Part of a small language model's weights: vocabulary 2417, 81M tokens.
Each number is 128 + 32 x the weight over the matrix's rms, rounded and kept within 0 to 255. Layers, rows and columns count from 0.

# layer 9 MLP up, 192x64, rms 0.247, rows 69-103, columns 0-63
[[170 131  69 148 135  87 130 102 141 118 155  96 119 175 180 134 184 137 125  98 147 120 103  98 138 111  84 121  79 165 126 129 109 124 148  97  85 115 180 184 115 126 154 134  84  83  81 143 150 138 154 107 155  83 157 179 131  84 133  85 129 125 203  46]
 [182 126 182 101 125 194 156 111 136 162 130 201 110 183  82 131 158  95 122 164 157 185 108 153  85 108 131 111 185 116 102 112 128  82 143 150 128 157 125 112 140 117  90 122 120 152 112 138  92 105 117 106 117 200  93 160  94 120 172 150 106 110  82 155]
 [144 188 125 145 128 119 169 199 112 145  92 148 118 154  38 143 132 162 167 178 114  78 163 101 138 213 107 133 150 180 107 159 138 163 124 163 179 123 113 112  75 142 144 110 119 133 156 117 189 134 166 124 157  97 179 126 130 171  91 135  60 109 170 118]
 [ 90 135 105 171 144 142 143 132  92 153 106 168 156 119 127 154 136 170 166 142  89 157 207 137 115 106 143 136  92 102 133 117 140 196 152 130 162 141  50 136 107 132  75  98 161 164 109  97 137  88  68  58  91  83 111 108 110 143 140  94 137 145  93 102]
 [ 87 150 136  75  96 124 152 118 133 118 126 136  73 109  96 103 128 105 110 101 135 109  78 174 142  98 123 144 109 127 143 152  81 138 121 176 176 190 183  85  48 154 137 114 143 122  94 123 124  90 104 134 177  82 142 103 108 157  79 130 117  91 178 126]
 [118 136  59  96 182 141 139 108 141 135  68 182 102 187 167  72  94 131 130  93 124  80 145 100 113 157 142 131 173  74  81 157 110 115 107 129  77 106 137 179 108  63 158 141 157 101 136 146  84 148 151 113 144 144 178 143 118 136  94  91 137 179  75 152]
 [124 155 173  91 156 119 132 152  86 149 164 173 162 128 143  84 129  68  96 113 124  92 179 126 124 153  93 107 123 152  90 150 122 115 151 141 104 141  74 134 122 152 117 129  97 124 156 113 103 161 168 132 142 148 173  72 121 142  94 142  55 159 130  47]
 [ 65 133  76  85 208 135 114  76 121 104 114 151 154 103  92  94 181  89  73 166 151  90 100 119 102 114  95 117 144  97  80 133 132 147 130 162 162 137  83 118 180 157 134 128  74 161  69 115 121 121 152 130 129 160 173  75 113 118  85  91 118  97 130 149]
 [148 195 104  80 127 150  90 169 133 109  82  99 162 143 107 131 102 139  96 170 150 160 152 128  90 154  86 110 145  98 118 127 127 126 127 161 118 148 137 157 153 123  67 141 179 148 146 130 126  60 135 152 109  84 131 173 118 147 148  84  91 132 128  96]
 [ 81 144 221 117 187 125 118  68 127 126 159  92 146 150  78 195 133 121  87 111 151  87 125 155 125 116 120 139 138 105 120 121 105  81 109 101 139  64 162 106 130  96 151 170 151 150 126 253 124 167 193 113 150 158 138 141 125 100 140  86  92 135 116 166]
 [145 143 242  92 136 154 134 135 136 112 148 127  94 130 169 136 123 158 145 122  93 115 141 168 158 136 141 120 103 100 100  42 127 145 125  79 175 169 102 121  90 111 162 132 130 120 133  92  86 106 121 134 128 104 145 154 172 112 114 102 111 173 122 141]
 [181 128 188  73  96 155 156  29  93 214 166 153  97 164  97 138 157  69 126 103 175 129 113 127 142 158 159 132 152 133 106 129 139 171 133 100 155 178 130  90  77 121  64 121 134 109 123 187  71 125 105 136 130 117 107  72 153 121 134 145  64 100 106 111]
 [ 99 129 116 122 129 163 122 155 127  85  88 124 142 191 105  71  96 136 145 103 171 110 156 186 147 142 197  75 127 138 139 146 143 113 122 146  76 123 105  94 118 122 145  64 186  95  94 128 139 165 149 126 120 132 161 154 100 139 149 149 147 200 104  85]
 [165 165 140 106 137 130  67 137  99 161  68  96 195 145 131 107 144 180 173  97 177 119 148 150 117 118 117 137 149 114 176  83 120 188 129 155 122 121 109 140 158 201 125 121 102 121  90 125 109 156 114 152  88 122 168 160 112 117 126 159 131  90  85  58]
 [133 142 163 141 119 135  74 147 117 119 153 135 128 144 150 112 194 133 104 117 147 111  94 122 139 122  69 122  95 145 146  92 115 200 103 187 184 134  94 163 166 102  95 122 122  92 167 131 175 103 142 171 121 101 160 122 123 129  94 186 101 144 158  79]
 [150 108 187 133 167 104 148 110 137 148  92  74  87 164 124 165 179 183 165  47 123 101 167 130 142  76 143 143  98 157 104 114 141 132 133 131 149  98 166 117 131 146 167 137 136 128 142 163 160  74  88  77 194  98 131 101  87 109 117 119 106 164  70 109]
 [156 146 190  83 136  78 114  96 119 137 151 134 160  92 125 120 134 148  85 100  83 126 105 197  87 196 158 162 158 106 124 185 115 138  71 146 192 116 174  91  80 184 145 103 115 176  63 150  88 153 114 166 112 168 127 110 117 132  68  98 124 138 126 107]
 [ 96 104 113 104 148 125 115  92 113 159 131 170 113 117  80 178 126 104 149  55  92  67 128 119 124 125 177 124 132 186 113  94  84 127 129 150 129 112 115 108 126 113 100  87 130  94  77  87 152  52 125 119 127  92 112 106 102 207 190 119 138 163  83 125]
 [139 145 161 173 120 119 148 103 127 111  96  72 121 194  71  92 130 149 154 153 108 124  94 172 159 174 141 135 169 168 124 132 159 124 164  62 132 154 177  98 143 115 156 143 129  83  98 190 142 197 152 127 142 120 150 121 161 117 135 153 119 129 252 114]
 [161  94  50 108  95 154 138 194 130 133 137 183 116  92 142 125 133 155 146 140 206  78  92 155 157 138 134 146 112  92 139  59  74  47 153 207 160 128 150 121 120 149 136  61 105 117 146  73 146 113 140 130 150  72 167 133  97 140 162 134  80 148 136 110]
 [114 159 122 162 146 110 162 101  75 108 162  67 160 100 119  69  95 150 129 132 140 116  91 173 110 118  77  96  84 122 155 138 152 119 128 145  65 128  93  81  83 161 195  99  61 134 128 119  95 115 130 138 153 123 122 108  87  78 120 117 102 168 165 112]
 [146 145 158 126 118 126 141 184 161 118  98 155  96 117  87 120 132 171  96 174 128 101 115 166  90  86  78 125 141 169  30  95 144 116 122 159 101 141 159 180 121 123 159 152 121 141 115 139 116  85 146 127 147 159 184 141 140 125 152 154 153 117 187 153]
 [161 103 130 127 122  12 117  79 129  53 121 121  99 142 168 144  83 101 139 128 101 172 132 114 145 125 110 115 163 102 149 163 111 127 121 135 170 101 112 152  68  88 133  81 125 172 140 138 143  95 165 118 117 103 152 136 121 127 133 111 148 109 151 108]
 [168 175 118 159 167 106  85 147 108 185 126 123 184 134 135 120  96 165 150 157 152 135 160 146 147 166 138  93  84 137 103  73 124 133 101 119  93 108 168 203  97  99 117 107 117  74 135  96 147  76 126 114 114  68 165 114 123 163 100 136 162 100 160 113]
 [ 80  69 136 126 142  45 111 115 139 104 146  64 125 130  75 147 136 153 140 148  62 118 163  93  85 128 159  86 102 122 167 116 162 168 112 112 140 153 206 185  88 132 183 130 130 130 103 125 115  87 129 119 152 104 115 118 128 152 166 136 132 108  72 109]
 [166 113 102  92 144 110 123 136 100 192 152  93 148 148  69 131 117  86 170 119 144 111 160 134 105 181 141 134 119 103  79 129 115 106 129 155 177 131 160  89 126 145 153 138  89  79 135 147 167 159 177 163 164 180  57  88 163 157 126 164 110  76  71 120]
 [ 68 119 137 132 185 116  89 157 104 148 154 163 130 150 126 162  78 184 115 123 102 106 136 150  98 127 107  80 119 128 147 135 110 138 140 147 139  99 156 105 130 149 141 148  72 105 133  68 174 156 142 143 107 165 129 133 146  86 120 173  84 121  98  82]
 [161 118 113 114 122 137 117 132 125  96 140 146 118  82 127 164 138 173 161  51 161  82  97  93  99 155 168 126 157 119  55 123  86 115 104 100  93 176 180 159 124 123 177 118 111  76 175 168  64 119 176 157 126 171 170 149 128 101 148 160 117 124 135  87]
 [173 175 138 196 140 138 119 102 134 149 157  91  92 151 163  43 158 147 133 118 158 146 139  74 126 138 115 155 110 109 169  85 141 121 131 155 104 162  94 102 144  94 105 142 130 121 139 144  85 159 112 107 106  77  80 140  62 127 109 173 154 147 181 138]
 [154 177 139  93 145 101 134  80 131 111 152 159 167 188  92  73 106 153 157  63 185  89 142 104  81 117 164 131 109 158 106 152  99 129 181 188 136 125 155  84 208 133 149  91 125 123 107 134  37 128 123 160 159 135 131 142 153 148 170 159 132 176 123 155]
 [181 132 169 109 144 140 162 155 154 136  61 129  91 118 125 142  66 154 168 205  89 163 103 158 106 131 130 150 118 126 114 132 156 106 113 126 101  93 163  60 138 166 122 147 133 120 162 216  69 112 132 138 165 148  77  64  97 101 126 117 139 175 118 150]
 [127 111 124 169  94  82 155 101  93 126 109 117 132 141 135 105 132  96 119 113 157 165 147 126 162  77  93  90 132 106  84 101 153 176 104 151 112 121 139 144  71  99 100 130 132 117  77 113 143 114 109 165 149 138 158 103 113 137 164 115 131 131 117 137]
 [119 154 129 115 123  89 153 136  73 134 147  73 160 107 121 105 121 154 112  73  84  91  86 136 141 116  99  90 137 145 131 111 167  96 149 106  99 147 149 129 142 102 160 130  76 109 135 159 149 174 166 141 170  91 161  90 136  64 153  92  70 175 120  74]
 [116  84  84 144 136  93 113 172 113 139 123 137 112  84  92 114  96 137  97  99 140 112 137 131 138 101 112 172  92 145 114 127 146 189 138  99 161 131 107 138 116 151 126 113  64  88 182 105 121  97 166 119 140  56 169  68 121 113 167 171 112 123 102  88]
 [146 110 156 119 109 229 163 107 129  73 180 113  90 158 118 142 103 172 102 113 126 130 151 112 108 145 157  97 131 169 139 127 164  98 182 194 154  92  91 138 144 162 125 138 151 133  99 170  75 134 143 184 174  97 151 135 177 103 169 120 139  99 127  85]]
# layer 9 MLP down (transposed), 192x64, rms 0.247, rows 69-103, columns 0-63
[[148 131 168 134 186 120 181 122 156 145 102 140  78 101 131  68 139 115 190 139 121 170 159 142 187 138 176 210 144 151 125 118 135 127  58 132 149 137 148 117 113  94 134 105 118  87 132 145 112 137  83  36 140 133 155  87 114 122 155 123 119 210 106 156]
 [125 164 132 148 135 104 100 121 103  74 119 101 134 143 121  61 105 113 156  83 144 148 170 128 202 184  83 182 184 122 206  99 139 118 126 118 135 115 119 143 125  84 158 103 158 152 111 124  69 104 116  84 136 130 146  96 118  99 146 139 161 189 149 117]
 [202  79 112 135 139 106  45  69 175 152 124 149 135 115 140  77 141 197 184 122 112 160  87 130  84  90 113 118  79 130 137  68 121 126 105  94 120 114 159 166  89 174  70 127 146 176 119 183 162 153  75 162  82 192 146 143 109 140  96  96 165 137 165 178]
 [154  70  47 140 146 188 126 110  89 148 144 141  98 114 108 175 141  94  76 152 146 110 160 136 100 161 197 162 170 109 145 152 105 169 110 136  51 127  97 138 125  99 127 101 125 118 122 121 152 111 133 136 114 122  65 185 135 137 162 123 125 146 114  55]
 [147  64 145 151 154 147  98 194 150 107 103 150 138  77  97 136 138 137 157 109 144 127 127 127 164 116 117  93 167 126 118  78 148 142 113  91  69 160 100  68 110  83  98 140 172  61 131 164 133 144  86  87 169 158 170 145  98  88 103 149  94 134  96 156]
 [131 108  70  90  87 164 147 100 113 125 142 136 136  98 116 137 115  87 167  90 119 155 167  88 145 122 167 112 174 105  80 138 140 120 137   6 190 178 204 112 114 118 183 102 165  77 124 165  94  85 140 148 142  84 123 125 125 190 142 128  97 122 143  82]
 [116  98 166 124 172 129 138 113 147 139 163  46 141 104 138 138  88 195 124 185 132 150 135 108 167  44  95 132 169 150 145 131 109 113  98  84  82 124 152 126 157 107 151 133 164 161  66 107 107 127 150 132 130 132 109 161 161 111 168 118  84 141 117 132]
 [133 117 162 182 121 141 112 175  86 121 140 132  95 114  82 101 109 137 117 129  85  86 108 191  89 132  48 152 124 156 170  85 137 149 148 133 134 181 101  75 178 158 119 129  72 135 130 155  71 130 139 105 155 178 160 168  65 117 130 112 107 165 135 136]
 [101 164 164 117 100 105 168 132 161 119 112 166 169 188  82 129 113 147 139 160 127 109 133 103 118 121 152 134 146 124 160 124 105  73 141 126  91 172  72 149 121 180 144 120 149  59 141 117 123 115 107 116  94 164 170  78  61  88 104 121  93 121 120 116]
 [141 169 179  66 119 120 171 125 160  71 169 140 135 113 134 103 151 144 163 158 109  87 112 156 136 147 106 160 160 126 147 142 206 105  96 168 200 128 123 150 177  94 177 131 105 163  88 186 140 112  93 235  84 135  97 117 131  66  86 106 160 148 109 168]
 [139 160 156 103 135 136 204 137 128 120 107 139 184 177 194  91 129 146 151 104 182 134 165 139 132 147 134 120  86 127 135 177 120 150  81  91 154 133 142 147 192 127 118 121  99 116 115 139 135 173 132 103 182 120 161  97  71  98  83 116  81 156  98  65]
 [170 114 106  87 195 146 105 123 117 116 191 160 149 152 156 101  88 120  55 110 117 135  84 103 140 121 174 144 164  93 101 148  85 122 107 158 101 123 155  92  84 134 108  76  97 132 145 121 153 172 106 156 131 136 111  93  65 132 193 123 102  65 203 112]
 [157  79 129 151 122 147 166 107  96 151 140 105 123 129 156 154 100  44 135 127 161 120 102 179 150 145  93 177 144 140 144  75 105 126  73 183 147  74 163  84 126 120  92 155 109 168 132 164 135 127 140 103  82 144 133 115  62  85 116 149 129  50 140 139]
 [121 129 106 126 174 150 128 146 106 144 124 127  94  83 156 156 100  71 136 139 138 113 119 158 162 126 136 137 151  66 106 157 147 150 140  88 161 106 124 113  86 104  75  88  95  96 141  80 129 140  97  65  91 118 129 107 150 107 190 171 104  87 121 104]
 [132 142 168 137 107 121 111 111 181 137  82  89 111 160 122 127 113 148 133 149  96 204 142 108 137 125 159  49 143 151  73 151 113 107 145 116 135 181 101  69 126 113 118 152 143 133 139 107 108 158 117 214 152 116 110 113 202 154 170 153  87 122 102 155]
 [134 116 186 144 123  60  91 119 146 118 151  66 118  78 136 118 176 148  80 124 119 169 188  92 145 127 108  99 127  96 127 129 171  79 147 159  55 123 175  99 148 131 136 171 131 135 109 104 136 124 171 151  86 175 115 142 124 158 108 123 128 118 165 114]
 [186 129 102  62 113 159 155 170  88 108 112  89  81 120 107 114  88 167 133 104 147 132 114 134 106  61 168 150 143 205 129 196 135 124 145 127 106 138 148 147 104 105 146  82 153 111 127 119 109 141 164  98 128 205 146 110 129 179 143  95 125 125  77  81]
 [156 122 184 147 141 122 165 161 108 157 191 106 105 131 111 170 118 186 133 143 108 128 132 146  84 119 115 162 152 178 176  91 117 142 105 162 160 120 161  72 191 162  94 100  94 106 128  76 170 129 138 142  84 134 126 203 153 153 133 133  88  97 118 158]
 [ 79  94 210 185  75 120 137 106 140 110 136 139 132 156 166 120 142 118  94 142  96 170 165 144  93  97 133 141 118 139 138 163 147 134 110 144  75 112 173 168 164 153  71 144 117 151  96 125 166 168 144 141 119 100 121  87 142 151  75  88  91 124 174 151]
 [141 125 110 124 118 164  76 104 166  84 160 195 164  44  82  58  97  80 100 143 189  72 135 123 107 129 113  65 135  91  81 124  70 109 125  83  73 133 105 196 171 115 199 149 132  93 116  65 118 166 106 140 102 143 153 106 145 116 111  82 133 103 147 107]
 [155 166 167 126 136 171 164  76 165 115  89 156  94 122 224 143 129 134 155 180 122 122 166 150 188 120 133 167 166 104 193  94 163 134 123 209 166 121 115 149 156 154 132 144 162 157  95 103 155 166 211 143 166 162 161 164 102  99 139 191 149 114 143 134]
 [194 144 150 148 191  97 141 154 129 147 161 167  99 141 113 100 133 140 113 111 121 145  69 117 183 176  99 198 124 140 111 130 164  90 101 106 113  94 109 132 127 101 132 120 105 118  77  94 103 155 135 156 112 154 128 155  77 119 135 141 162 142 107 133]
 [129  74  70 178 125 157 158 152 101 124 137  98 174 101 178  91 149  98 161 121  85 144  90 120 106 107 156 198 115  72 101 113 111 120 119  93  94 172 177  91 140 111 150  95 104 128 140 118 141 138 152  83 134 140 149  92 146 131  86 129  86 145 176  88]
 [157 118  80  98 136 124 135 135  78 125 136 110 112 101  87 157 128 117  95  90  78 109 150 108 115 156 117 178 135 150 155 122 113 101 168 157 168 119  78 205 100 134 185  88 126 124 155 123 129 138 134 115 112 127  89 155 108 115 115 119 124 132  89 169]
 [171 180 123  85 156  93  55 125 152  60 159 141 167  94 138 179 125 113  72 110 135 142 120 136 165 132  78 184 104 132  85 160 143 169 138 112 116 156 126 146  92 107 117 108 138 123 146 146 158 132 170 110 137  73 139  92 105 146 129 140  95  91 106 122]
 [159 178 136  97  94 145 101 101  56 165 107 102 142 147 136 135 187 131 136 123 162 145 119 135  75  60  97  83 143  99 120  81 134 114 118 140  70 134  67 113 167 125 136 148 137 163 106 172 110 123 120  88 144  59 148 132 121 119 145  95 170 153 170 165]
 [128 139 152 128 129 118 124  96  67 117 106  99 153 144 145 148 132  98 156  97 152 166 165 120  95 115 129  86  84 131 155 181 118 149 124  96  95 116  72 169 134  88 103 115 146 119 122  82 156 117 127 200  76 102 113  71 147 111  58 126 160 142 163 119]
 [155 114 111 109  96 160 143 206 168  86 112  74 123 110 148 150 132 152 109  85 154 159 105  77 139 147  88 185 163 162 146  83 179 147 146 107 139 140  93 112 128 143 113  94 119 142 139  99 128 179 122  73  71  88 111 189 131  83  68 186  92  72 161 105]
 [137 130 126 188 117  77 172 138  99 132 116 156 123  92 124 167 121 133 148 145 131 152 127  99 106 122 155  62 131  60 165 107 141 195  97 105  99 112 190 118  47  83 119  83 126  97 135 128 159 152  84 165  81 145  67 195  88 139 152  97 176 104 124 124]
 [162 141 102 150 111 169 166  70 100  76 101 151 150 116 142 133 168 128 167 111 149 182 122 155 106 102 169  77 126 146  97 116 188 130 101 116 207  83  82 111  74 114 123  98 129 115 151  83 140 164  60 108 153 101 104 176 158 122 145 192 179  96  94 133]
 [130 178 146 138 124 154 131 114 103 127 102  96 124 197 143 121 107 141 135 133 146  98 137 100 131 115  18  68 111 159 194 172 114 126  93 105 133 113 160 204  94  78  94 164 121 140 102 176 110 180  86 152  91  88 124 145 125 118 166 128 134 115 192 114]
 [106  97 137  91  84 127 152 146 122 136 136  86 159 109 109 123 132 106 109 104 104 139 163 135 122 119 138 208 139  81 150 109 124 143 134 157 231 148 136 151 120 146 141 127  98 156 135 107 137 106 114  94 123  85 126 110 181 130 127 152 151 110 155 103]
 [101 129 108 142 139  80 145 138 176 114 137 177 147  86  75 144 198 173 145  94 164 159 107 175 103 128 165 151  80 113 136  91  85 154  85 109 124 226 130 120 139 151 116 140 145 160 156 132 108  82 138 114 123  39 155  95 159 113 120 121 111 115 117 183]
 [133 145 199 166 103 118 114 148 118 130 122 103 106 133 146 136 147 185 110 137  79 171 120  81 129  84 160 175 172 120 117 189  50 159 162 168 108 170  71 124 143 103 159 154 124  80  93 117  78 125 150 156 116 109 149  80 132 126  85 122 115 113 128 149]
 [137  84  66 106 100 154 118 145 150 124 130 180 112 159 115 144 143 100 177 126 165  98 173 127 147 196 111  87 105 178 125  94 140 141 123  95  94 146 129  97 122 119  68  90  69  86 154 143  98 176  56 117 170 119 121  87 124 128 133  97 137 105 137 110]]
# layer 9 MLP gate, 192x64, rms 0.246, rows 70-104, columns 0-63
[[ 68  90  98 145 164 126 102 106 114  38 159 126 165 100 135 105 178 105 113  94 132 153 124 109 164 111  96  98 138 149 144 153 122 117 179  95 152 107  86  99 131 125 201 179 140 103 115 154 158 174 160 143 144 102 178 134 176 111  98 119 135 120 112 176]
 [ 88 119 152 116 156 135 186 103 141 135 121 126 129 104 160 147 145  58 122 102 158 144 152 172 135  82 101 133 115 116 186 177 178  99 115 163 184 187 100 148 103  36 170 116 110 173 130 137 156 116  64 160 123 170  62 123 115 176 103 178 113 166  66 189]
 [ 56 118 156 144 171 104 139 120 158 173 104 109 154 106 115 143 116 111  70  47 130 103 116 109 169 138 151 136 112 151 163 119 168 156  93 138 109  96 124 108 101 140 111  94 135 126 143 161 172 163 102 242 164  76 145 171 154 168 175 104 150 154 118  86]
 [123  87  62 130  77  89  83 115 125 106 177 149 140 123  76  56  92  78 133 131 138 140 118 189 128  99 146 122  75 101 124  60 132  88 164 158 117  88 150  58 135 134 162 132  92 160 129  99 168 175 141 145 107 121  87 139  98 130 146 171 142 139 120  56]
 [132  87 149 186 107 111 120 154 127 107 163 147 131 134 182  77 128  34 174 142 110  85 134 134 125 178 161 125 135 182 148 118 174 129 144 152 166 128 136 127 143 144 167  98 185 124 143 197 149 130 146 121  50 117  80 198 112 121 147 142 115 113 148 109]
 [106 145 134 102  88 113 127 167 130 161 119 147 150 161  85 129 158 131 169 137 150 136 151 135 108 121 112 130 125 141  97 119 187 133 157 131 124 141 153  91  95 166 120 103  89 155 138 134 118 151 107 191  95  84 150  40 162 113  88 148 115 194 111 148]
 [137 203 145  76 161 163 106 138 138 134 160 132 126 168 156 129 125  94 139 117 115 165  48 139 132 165  89 146 144  92  86 169 125 153  96 133 110 137 135 136 124 109 157 144 172 154 190 132 170 139 202 191  74 128 148 173 133  74 191 127 179 128 161 136]
 [108  62 191 110 168 145 140  84  98 110 164  94 120 108 168 197 139 145 156 145 156 164 183 159 140 121 111 129  96 122 117 104  62 148 155 116 137 104 145 122 143  98 111 103 134 192 150 155 179 182  84 138  89  53  88 148 122 135 132  87 157 143 119  45]
 [121 128 127 141 145 162 145 149 122  97 141 107 102 176 231 153 183 112 138 104 132  94  51 128 164  79 135 151 117 154 154 136  64 136 110 142  92 121  72 129 191  73 136  76 110 158 147 196 122 180  40 148 120 108 160 131 179 141 136 142 131 111  64 102]
 [118  98 146  94 130 146 102  84 168  95 146 137 158 162 163 136 123 139 103 126 149 102 136 121 177 101 106 150 158 146 182  78 165 153 186 131 140 144 146 142 178 106 133  73 198 141 138  95 132 136  75 161 132 141 138 122 183  85 165  31 115  87 113 131]
 [ 82 118 124 163  91 163 182 134 157  92 151 194 154  70  85 143 215 138 108 224  61 135 183 158 164 186 119 150  96 142 146 119 100  74 151 101 111 123 144 113 227 181 123  65  93 118  93  89 143 117 146 125 130 167  90  76 119 146 118 145 129  97 154 112]
 [122 107 113 161 175 141 115 143  89 116 140 107 180 115  93  98 175 129  98  94 128 110 122 100 139 121 119 138 145 124 178 132 183 172 102  71 126 181 126 175 135 127 122  74 145 113 158 179 142  75  84 188 134  38 168 147 129 101 121 194 163 115 115  88]
 [146 132  86 148 143 123 151 139 124  81  73 183 142  85 155 118 149 131 119  88 119  75 135 141 176 134 143 155 118 105  87  81 101 117 142 107 136 171 182  72 110 101 146 147  95 134 114  61 148 110 161  97 119 199  73  90 158 208 130  94 151 122 135 147]
 [147 143  86 156 122 141 133 158 107 106 109 114 123  83  92 120  84  99 142 106 129 143 165 120 125 124 168 141 142 164 161  46 137 171 162 175 109 148 149 147 185 173 156 128 116 119 155 117 169 137 130  97 140 114 133 113 122  79 106 193 112 116 107 170]
 [ 98 101 200 110 140 143 110 163 188 112 185 159 180 130 109 169 176  94 118 122 140 166 147 126 102 168 171 117  71  93 131 152 101 139 141 101  96 141 112 177 113 207 131 107 128 129 152 140 114 154  48 181 135  92 121 133 103 112 137 159 143 103 167  30]
 [128 141 161  94  86 130 112 165 167 121 170 159 168 143  79 126 111 134 133  81 109  98 118 142 165 155 145 123 149 112 179 138 129 149 175 121 146  86  89  65 155 150 127 116 142 213  88 135 165 123  75 189 132  76 108 105 179 181 134 118 106 142 146  77]
 [168 138 145 138 108 129  86 117 169  87 119  64 103 166  98 111  94  93 177  72 109 193  72 172  97  66 120 142  80 207 131 113 123  88 112 137  62 107 161 144 137 101 143 149 103 143 149 142 120 110 150  59 109 103 111 105  99 113 144 123 112 142 141 125]
 [127 101 134 214 144 134  79 119 152 118 115 148 157 181 122  99  93 130  66 129 154 146 112 110 111 166 108 171 157  95 116 148 186 135 112  63  82  99 171 115 119  57  99  74 167 157 119 118 149 101 152 130 130 165 122 163 148 153 137  86 112 141 175 119]
 [114  76  80  86 129 110 136  97 116 141 164 130 136 150 125 100  91 120 166  76 101  78 175 137 117 140 111 142  90 167 114 152 157 164 118 164 118 179  75  80 148 117 117 134  83 144  89 130 168 178 147 167  66 105 122  58 182 102  82 138 115 152  98 123]
 [108 163 160  80 117 189  95 186 173 141 178 110  83 142 136 124 118 143 112  91 162 160 106 176 152 117 114 175 107 137 144  49 118 105 179 161 150 162 131  85 153 123 112 176 105 175 147 146  97 138 143 136  96 158 102 113 111  83 121 155  96  99 142 159]
 [116 146 124 136 162  92 160 184 142 133 148 164 146 158 186  78 150 168 119  88 147 188 113  75 169 102 133 130 125 115 162 114 139 121 167 180 115 140 124 112  55 135 190 123 148 147 122 143 102 141 215 150 119 182 130 187 155 160 104 116  96  92 121 110]
 [ 91 214 141 125 112 135 117 146 155 141 192 148 131 109 124 115 112  95 136 159 109 119 130 109 127 149 138 146  54 178 172  62 151 124  79 100 120 113 120 113 161 168 197 115 122 100 132 109 147 171 166 137 136 142 149 199 119 154 125 111 119 194 115  93]
 [136 116 128 123 119 171  91  86 150 134 155 120 151  97 157  59 137 152 130 133 112 110 128  88 104  73 139  88 111 140 148 140 122 130 144 122 142 135 127  73 118 126 117 203 124  85 126 137 183  96 113 110  76 161 141 127 206 171 144 146 134  83  80 142]
 [ 97 125 144 140 108 131  78 138 118 134 113  81 133 137 136 153  42 168 145 135 160 162 136  82 154 163 119 187 108  92 115 192 101 135 179 108 190  92 103 139 163  91  77 163  86 141 174 100 128 147 127 103  70 109 107 112 111  93 158 123  66 116 154 149]
 [112 118 150 160 132  52 138 148  57 110 101 195 182 102 111 108 124 101 148  47 139 158 115 104 174 172 144 138 152 164  86 159 131 104 116 133 131  94 177  89 147  63 153  74  87 131 116  92 170 169 131 113 159 115 101 141 137 102  88 186 113 123 130 138]
 [130 110 100 154 115 174 117 113 111 128 158 143 176  93 139 156 129 103 138 177  76 101 134 117 116 148  84 124 147  99 146 126 125 130  72 112 139  96 109  97 166 165 153 174 148 135 144 108 162 161 138 171 183 119 136 167  98 134 166 188 170 132  93 123]
 [107 133 150 161 187 111  73 137 148 131 125 191 105 146 165  70 166  96 163 165 119 129 110 122 182 143 240 136 123 159 122 152 102 138 174 114 107 126 213 168 112 119  90  99 112 115 116 156 171 137 115 149 105 123 157 122 142 149 171 137 161 128 127 104]
 [164 149 135 145 114 148 105 110 129 168  86 101 120 167 171  89 133 117  94 137 190 179 137 107 185  77  56 170 120  70 109 102 117 106 148 159  86 135 145 104 154  93 112  92 170 141 139 142  80 109 135 125 119 103 128 144 157  77 135 107 134 166 133 110]
 [125 132  97 124 147 128 153 130 158  81  91 118  75 106  96 117  82 134  98 113  97 123 136 123 151 121 111 206 139  63 175 123  75 170 139 144 115 211  69 147 138 118 141 166 116 176 188 133 146  70  82 173 131 174 151 143 108 182 185  67 129 135 113 166]
 [ 83 175 189  62 173 120  96 133 123 162  42  94  96 152 167 171 127 125  95  75  96  97 117 124 146 168 212 180 111 131 141 154 157  81 132 177 126  74 134  72  60 113 117 107 177 115 103  98 141 182 125 129 140  74 204 201 154 136 141 159 141 124 145 156]
 [170  80 129 138 122 140 104 112 184 124 132 121 136 111 141  97 120 139 147 117 128 150 189  68 112 109 123 136 144 112  85 162 167 105 147 134 209 129 108 125 132 137 108 142 190 182 112 144 119 141 123 107 121 151 150 122 125 123 151 119 143 122 114 138]
 [ 76  90  95 179 139 118 104 138 112 165 160 181  75 132 180 153 149 103 124 173  64 145 135 131 114 131 127 175  96 130 103 149  93 158  82 156 107 108  69 154 168 123 168 127 137 150 191 184 128 174 108 145 166 156 122 128 152 141 136 103 135  84 157 187]
 [ 70 165 112 105  74 103 175 123  99 137 121 143 138 108 181 116 157 162 120 133 132 139 134 113 106 105 105 150  45 142 135 100 144 140 122 134 188 190 126 165 168 132 119  84 127 124 150 112 150  98 160 175  97 133 146 110 121 103 181 225 128  64 126 117]
 [138 144 153 108 163 121 182 122 127 151 137 160 102 190 128 105  67 145 102 172 146 134 115 116  83 144 136 182 150 132 158 133 111 110  71  98  81 119 146 157 212 114  57 170 190 164 141 182 109 129 144 131  65 124 148 133 142  86  87 144 105 136 175 137]
 [ 66 134 163  99 124 159  69 135 131 165 152  98 137  95 137 191 132 106  96 108 108 130 142  94 108 139 129 108  90 174 133 168  72  91 129  94  76  84 107 149 105  63 140 105 201  94 132 161 107  98 127 135 133 134  86 121 134 183 126 141 162 126 126 115]]